{"n_layer": 16, "d_model": 512, "n_head": 4, "n_kv_head": 4, "head_dim": 64, "d_mlp": 1792, "vocab_size": 34959, "activation": "gelu", "norm": "layernorm", "norm_place": "pre", "norm_eps": 1e-05, "positions": "learned", "qk_norm": false, "attn_scale": 0.125, "bias": "none", "tie_embeddings": true, "parallel_block": false, "init": "normal", "init_std_qkv": 0.0296, "init_std_o": 0.00741, "init_std_up": 0.0296, "init_std_down": 0.0028, "optimizer": "adamw", "lr": 0.00104, "beta1": 0.95, "beta2": 0.95, "weight_decay": 0.31, "lr_head": 0.00363, "grad_clip": 2.0, "warmup_steps": 276, "schedule": "cos", "final_lr_fraction": 0.1, "batch_tokens": 131072, "seq_len": 1024, "doc_mask": false, "train_tokens": 790600000, "steps": 6032, "dataset": "wikipedia_en"}
Each number is 200 + 20 x the weight over its row's rms, rounded and kept within 0 to 999. Layers, rows and columns count from 0. The size before them is the row's rms in percent of the matrix's.

# layer 12 MLP up, 1792x512, rms 0.0456, rows 1616-1628, columns 128-255
081,217,214,205,193,162,168,178,237,195,198,228,213,235,218,200,198,206,231,207,214,228,191,212,201,224,201,201,191,201,195,202,216,219,227,233,178,184,195,202,204,168,192,170,202,187,203,182,232,190,189,171,207,203,199,187,205,198,184,212,241,206,175,182,216,208,221,209,184,210,222,176,189,225,202,229,203,146,201,180,230,209,176,238,209,214,190,238,248,191,206,194,181,189,215,206,204,189,198,200,212,207,205,256,203,159,212,222,176,220,209,184,191,175,188,202,224,157,201,186,182,208,218,217,189,195,213,212,215
098,201,213,182,205,175,221,222,209,181,211,205,240,176,202,155,214,209,185,207,225,212,222,195,192,212,181,198,177,189,193,212,230,174,207,202,159,180,220,210,179,196,184,186,162,199,202,206,204,198,232,169,188,210,176,190,197,222,208,222,195,203,185,218,224,206,207,199,195,189,196,211,207,195,214,188,199,207,202,207,213,228,218,227,176,226,191,168,188,190,246,222,204,161,201,211,194,199,216,215,223,221,202,220,209,184,201,241,204,211,193,205,199,208,221,171,183,180,195,186,194,198,187,209,198,176,193,229,197
086,167,178,239,214,222,205,222,196,177,200,207,210,241,196,177,200,173,224,174,210,204,199,210,193,172,211,184,210,195,208,217,219,217,208,186,209,210,216,252,198,209,193,200,213,196,204,198,190,228,194,159,162,211,188,210,198,192,165,183,217,211,208,177,243,201,139,181,199,214,213,210,198,232,188,186,206,193,211,228,217,193,196,199,201,190,202,211,169,218,198,173,196,175,181,183,193,183,231,208,217,231,189,200,228,204,164,198,189,191,189,197,210,220,228,181,199,207,226,235,182,186,202,223,183,192,211,180,145
106,224,196,207,199,186,200,181,233,204,198,206,210,263,196,186,198,166,192,168,223,203,201,204,189,226,187,164,208,219,218,227,224,221,192,211,213,215,187,191,190,197,173,174,200,208,182,192,179,184,208,214,202,200,209,209,175,220,206,218,209,220,151,189,183,168,160,195,227,208,210,203,173,190,212,203,213,201,188,206,211,201,227,231,223,221,217,185,194,189,180,237,192,165,189,197,192,215,169,215,218,193,187,168,191,207,235,208,199,254,197,179,232,234,184,201,236,191,202,207,204,208,193,189,208,186,224,164,201
104,207,194,192,200,196,197,201,214,218,212,200,203,213,203,177,185,230,229,223,192,197,224,185,224,194,240,213,168,218,192,223,219,236,196,217,206,203,196,195,175,190,187,154,209,184,198,249,198,181,215,218,219,198,224,196,207,210,183,197,198,200,210,226,174,200,179,183,215,223,220,204,182,186,185,186,212,151,189,178,201,229,229,210,201,182,212,186,233,213,215,255,215,199,163,199,198,222,218,213,218,215,187,181,231,190,212,180,190,203,200,180,180,249,224,188,170,161,233,193,185,184,215,212,204,223,193,194,236
110,206,213,190,202,171,210,207,223,219,204,190,196,188,228,215,236,205,209,173,219,192,189,199,228,206,182,210,200,209,186,205,168,188,204,227,204,204,215,183,213,177,199,183,172,212,164,225,188,181,204,169,178,204,219,207,200,204,202,219,200,212,178,186,177,214,194,161,196,197,189,237,207,191,227,220,204,180,211,195,251,235,195,206,223,200,214,178,183,198,204,209,202,180,182,220,172,239,233,189,226,185,199,199,208,174,231,199,200,242,176,188,196,206,248,207,232,223,197,167,186,230,195,227,200,200,207,229,208
089,201,195,216,174,185,204,223,212,214,194,196,197,249,152,214,234,180,216,252,217,176,189,201,169,246,209,216,183,224,204,223,241,188,219,188,194,202,213,175,196,177,169,225,217,179,196,234,226,234,198,190,167,169,228,165,216,209,171,209,232,218,190,214,211,194,192,185,208,192,219,213,188,203,273,204,202,228,214,185,221,243,259,208,203,198,208,217,208,164,224,252,207,189,192,220,207,216,185,190,179,186,197,187,151,202,212,200,194,239,174,197,207,194,192,173,225,173,175,198,211,190,209,229,210,197,216,212,198
111,192,168,238,199,201,199,222,203,209,170,210,232,201,241,241,209,178,205,208,177,198,202,180,198,226,187,215,189,236,191,231,191,192,201,172,184,204,202,186,212,201,217,216,205,173,189,207,190,201,182,198,209,211,170,219,181,212,247,180,178,191,235,196,194,198,200,182,188,239,193,200,195,166,188,216,207,207,185,199,206,211,203,181,213,167,215,211,203,228,212,170,195,191,252,162,228,184,185,195,180,211,203,202,208,181,204,179,189,175,183,207,240,192,209,196,216,222,199,179,214,189,234,197,168,168,195,187,168
106,168,209,205,202,216,193,194,212,211,183,178,239,226,207,184,227,199,191,182,174,210,215,204,241,211,196,195,190,206,218,229,211,196,222,238,203,179,213,192,246,195,177,178,213,202,233,201,210,221,201,204,196,193,203,225,162,184,196,194,235,226,196,202,221,201,208,188,201,205,197,193,195,248,196,206,209,186,194,194,211,199,175,208,252,165,182,216,216,215,157,219,204,182,226,194,212,222,213,204,215,192,189,242,220,198,200,194,176,220,208,205,207,199,174,212,208,176,193,172,209,222,212,197,206,227,201,190,192
102,176,172,226,225,185,184,254,198,191,221,222,206,200,207,227,179,183,206,207,209,200,194,181,200,198,203,199,196,210,201,206,206,220,185,175,218,165,202,204,213,201,219,205,186,225,204,185,215,188,212,196,215,160,217,187,194,188,208,177,173,195,222,203,177,220,222,187,215,225,197,175,202,209,207,230,198,182,209,207,228,246,234,248,236,174,203,201,188,215,216,197,234,183,180,214,184,201,212,211,220,145,183,228,185,166,157,229,224,159,239,223,191,207,196,209,179,172,182,188,205,195,189,212,185,197,182,163,160
103,197,208,204,196,218,216,208,188,168,205,195,206,205,245,179,206,182,201,144,244,203,172,177,186,171,154,215,172,217,179,171,198,215,179,178,192,182,216,165,196,213,239,220,205,238,164,200,202,202,203,163,196,182,195,212,208,199,224,180,206,199,179,187,209,201,185,220,228,172,234,235,169,217,205,214,235,215,201,204,190,191,196,174,170,214,211,213,217,194,206,198,186,174,207,197,238,182,206,203,225,224,209,208,197,203,238,191,194,212,185,214,203,202,178,206,193,166,196,178,155,209,227,197,199,189,218,191,184
104,205,184,179,195,166,200,162,180,163,204,207,198,256,226,201,242,242,192,186,179,170,235,209,211,220,191,161,189,240,189,181,202,193,194,210,203,166,190,200,218,204,165,193,228,180,168,245,209,211,187,235,207,197,213,172,205,198,204,205,215,210,181,174,235,185,195,168,192,197,201,209,212,191,211,173,221,201,185,200,196,196,183,209,186,214,191,221,199,214,201,196,205,209,177,185,195,224,227,205,175,188,213,188,196,180,213,214,208,189,193,193,165,233,227,186,199,238,153,185,178,202,213,233,210,187,196,205,215
117,186,192,181,217,221,197,184,242,178,219,205,243,193,221,176,225,185,246,174,172,177,211,201,230,157,175,197,215,247,208,231,249,192,159,219,182,219,174,218,207,184,164,186,179,200,214,198,161,202,207,200,206,209,229,229,211,201,230,213,184,180,166,215,215,200,197,198,239,194,210,186,171,201,181,208,205,185,203,180,206,213,184,240,175,179,203,203,248,205,186,186,210,213,206,191,181,218,191,198,241,197,224,189,203,181,214,203,196,183,225,176,242,205,219,156,195,183,215,202,167,193,224,233,226,190,177,211,168
# layer 12 MLP down (transposed), 1792x512, rms 0.0383, rows 1616-1628, columns 128-255
090,237,210,231,192,211,197,207,219,179,206,197,214,170,240,205,202,184,210,223,165,187,215,205,195,186,246,227,213,187,206,186,191,172,204,188,172,165,200,178,189,210,208,250,197,207,202,179,201,176,189,237,198,209,198,223,193,205,207,207,246,189,214,199,196,192,218,204,215,201,200,210,183,231,166,197,185,238,214,263,192,187,178,226,204,190,219,163,192,216,192,200,205,218,201,185,175,181,184,192,198,195,223,216,155,228,189,196,218,202,176,220,234,209,184,224,202,192,191,203,208,208,208,216,209,197,203,231,224
101,206,163,205,209,166,226,186,186,182,193,231,200,207,194,204,191,217,186,182,203,188,196,178,176,212,179,216,221,231,184,189,184,183,157,212,236,197,172,235,213,192,181,231,183,182,241,168,195,177,193,187,215,196,166,184,192,204,226,198,179,172,204,201,178,184,222,185,169,174,188,165,223,204,220,206,191,212,217,194,206,180,166,177,193,216,160,213,204,211,203,170,194,183,170,190,223,204,200,194,194,167,234,215,187,230,203,202,225,206,171,212,197,187,206,224,182,196,224,234,208,214,176,201,166,152,230,214,187
085,232,207,206,184,241,165,167,192,194,212,204,199,230,172,156,236,189,219,175,192,171,183,205,194,187,224,176,229,189,195,216,195,222,183,188,195,174,190,179,189,196,175,176,194,225,200,172,195,198,221,227,232,172,209,212,198,228,207,226,236,185,186,209,169,191,225,187,186,208,202,178,225,201,214,194,245,209,187,178,211,207,203,206,242,212,220,194,197,178,188,179,190,195,202,211,231,192,194,182,152,207,192,158,191,228,199,208,167,189,196,216,175,197,204,191,222,186,186,201,202,160,184,206,235,217,182,215,197
113,229,218,194,223,181,196,230,212,189,209,187,172,243,184,181,206,212,198,170,188,245,228,192,182,232,170,180,224,184,209,205,206,220,202,205,244,188,203,149,207,146,228,215,216,195,209,198,215,227,219,184,211,201,186,185,229,200,207,211,206,204,225,194,168,200,185,198,176,203,201,202,228,181,188,184,184,198,186,240,215,192,199,195,209,207,191,194,222,249,200,180,210,204,199,188,185,225,148,182,206,196,199,227,227,198,217,173,200,243,188,221,200,164,210,216,192,186,221,198,213,219,222,175,219,177,197,184,218
098,246,190,208,157,187,205,163,222,203,180,220,269,210,211,252,203,238,164,190,172,213,173,180,209,210,209,186,222,184,237,208,231,188,205,206,199,193,178,200,199,182,212,194,193,202,180,208,239,237,176,230,170,206,205,195,207,197,218,205,201,193,226,192,194,193,182,178,202,203,216,174,222,196,228,217,227,199,160,189,185,205,196,187,198,220,187,235,191,200,209,245,203,178,187,201,176,182,213,173,197,195,221,192,187,236,222,194,167,233,209,211,184,192,192,200,210,209,200,190,181,202,185,186,206,225,224,212,186
111,181,198,197,193,186,190,214,207,190,194,167,163,191,189,197,189,201,197,180,197,193,192,204,194,197,193,213,207,232,186,191,181,160,166,204,191,183,188,209,169,202,220,197,227,215,197,198,216,185,198,184,168,204,198,228,192,202,193,206,166,222,192,175,224,207,186,227,200,196,209,199,184,188,182,203,154,157,226,165,184,220,212,169,217,216,171,192,206,191,200,206,168,208,207,197,201,230,195,208,211,222,201,188,209,231,199,196,183,220,205,227,174,204,180,183,228,232,229,171,193,198,206,192,190,210,214,201,194
079,166,207,205,169,197,224,199,228,209,158,210,277,209,199,196,228,171,220,214,193,211,231,193,199,178,203,221,229,170,246,188,200,209,158,242,203,199,193,213,192,192,139,206,198,207,179,209,222,170,204,186,207,188,182,198,196,190,150,180,161,215,224,226,206,194,174,176,236,178,175,193,190,193,206,209,207,183,217,173,180,215,225,213,180,214,208,197,193,219,165,199,216,198,240,188,225,201,196,201,201,188,210,160,238,221,216,186,180,172,177,198,191,208,196,185,209,181,197,190,206,183,202,197,203,202,210,199,199
118,172,174,193,195,175,206,210,245,235,189,207,212,198,205,235,182,198,222,247,180,219,187,158,189,201,179,187,239,236,162,208,203,208,197,174,186,191,181,199,176,212,197,199,199,184,181,217,184,206,196,198,209,167,202,212,205,182,193,204,206,178,187,192,193,222,177,218,189,227,183,192,207,178,190,184,266,192,233,220,182,193,236,183,190,244,181,195,171,164,218,200,168,182,183,201,180,178,184,222,180,182,220,225,194,224,216,216,181,245,203,187,171,182,201,172,184,213,188,211,202,217,164,210,211,199,201,218,214
109,211,192,191,212,184,178,197,196,207,225,202,193,189,201,198,201,235,175,203,239,220,227,210,219,208,182,220,195,203,214,215,229,191,173,221,220,207,172,222,197,199,187,237,179,180,197,173,201,185,191,172,182,193,232,172,212,206,188,194,219,200,215,212,219,179,188,205,202,199,161,205,229,193,175,214,224,174,229,213,201,183,208,200,207,252,175,199,203,199,187,236,194,200,166,219,194,176,191,185,200,203,182,192,238,175,159,179,174,204,234,175,177,190,197,238,201,206,162,232,207,187,205,181,222,193,224,191,190
100,220,211,171,196,201,228,184,187,208,212,237,191,214,180,203,204,255,208,165,210,186,205,190,223,208,195,152,225,197,173,196,215,219,166,186,187,202,200,179,186,195,183,182,188,184,224,195,193,227,182,187,208,240,172,164,193,193,202,180,198,183,205,173,205,192,186,197,202,241,246,178,198,174,221,204,158,248,243,177,179,201,165,187,167,201,223,180,212,210,174,188,200,215,200,242,195,231,193,204,226,238,223,175,201,193,187,173,199,216,178,225,201,188,222,189,192,194,210,175,195,187,171,208,201,217,215,235,193
096,204,170,192,219,212,201,184,206,175,202,204,161,177,185,161,197,227,180,182,198,225,186,224,200,198,193,186,200,176,214,154,156,212,199,161,182,208,180,217,203,203,205,194,207,212,193,224,206,206,222,193,194,208,178,192,173,199,211,181,191,199,238,226,195,185,208,220,219,183,198,194,206,249,188,171,181,198,195,185,204,184,177,205,214,174,195,202,212,214,216,213,192,199,158,208,180,254,170,223,170,209,208,187,179,183,189,169,214,214,201,202,225,186,215,190,209,229,188,198,228,248,204,215,195,207,161,198,257
102,200,236,218,162,213,196,206,195,179,207,224,228,177,180,191,177,203,171,208,210,200,173,196,198,198,187,184,228,213,183,251,205,184,194,208,183,217,190,216,205,199,194,188,217,200,179,192,182,216,203,216,202,179,215,207,210,209,180,200,236,216,201,167,208,214,164,165,209,213,225,207,188,203,246,188,249,233,194,213,188,228,239,174,193,220,184,200,214,203,196,184,237,194,192,175,192,193,174,179,220,188,187,161,207,212,246,223,199,214,221,165,237,206,204,126,183,195,214,175,193,209,208,149,234,218,170,207,193
125,217,205,207,191,181,218,206,202,170,190,226,209,210,170,209,183,164,238,219,198,221,201,166,193,204,162,220,183,216,214,189,209,196,201,218,186,216,208,222,194,216,189,196,233,198,189,191,202,201,213,224,184,214,222,182,184,223,200,217,163,197,202,228,223,174,206,212,194,165,197,202,184,153,176,189,259,187,177,197,208,178,196,214,204,195,171,185,230,206,223,177,165,220,193,215,208,176,196,228,198,193,189,190,217,205,208,217,189,186,202,202,203,177,160,179,209,213,201,186,207,185,226,197,212,182,197,220,196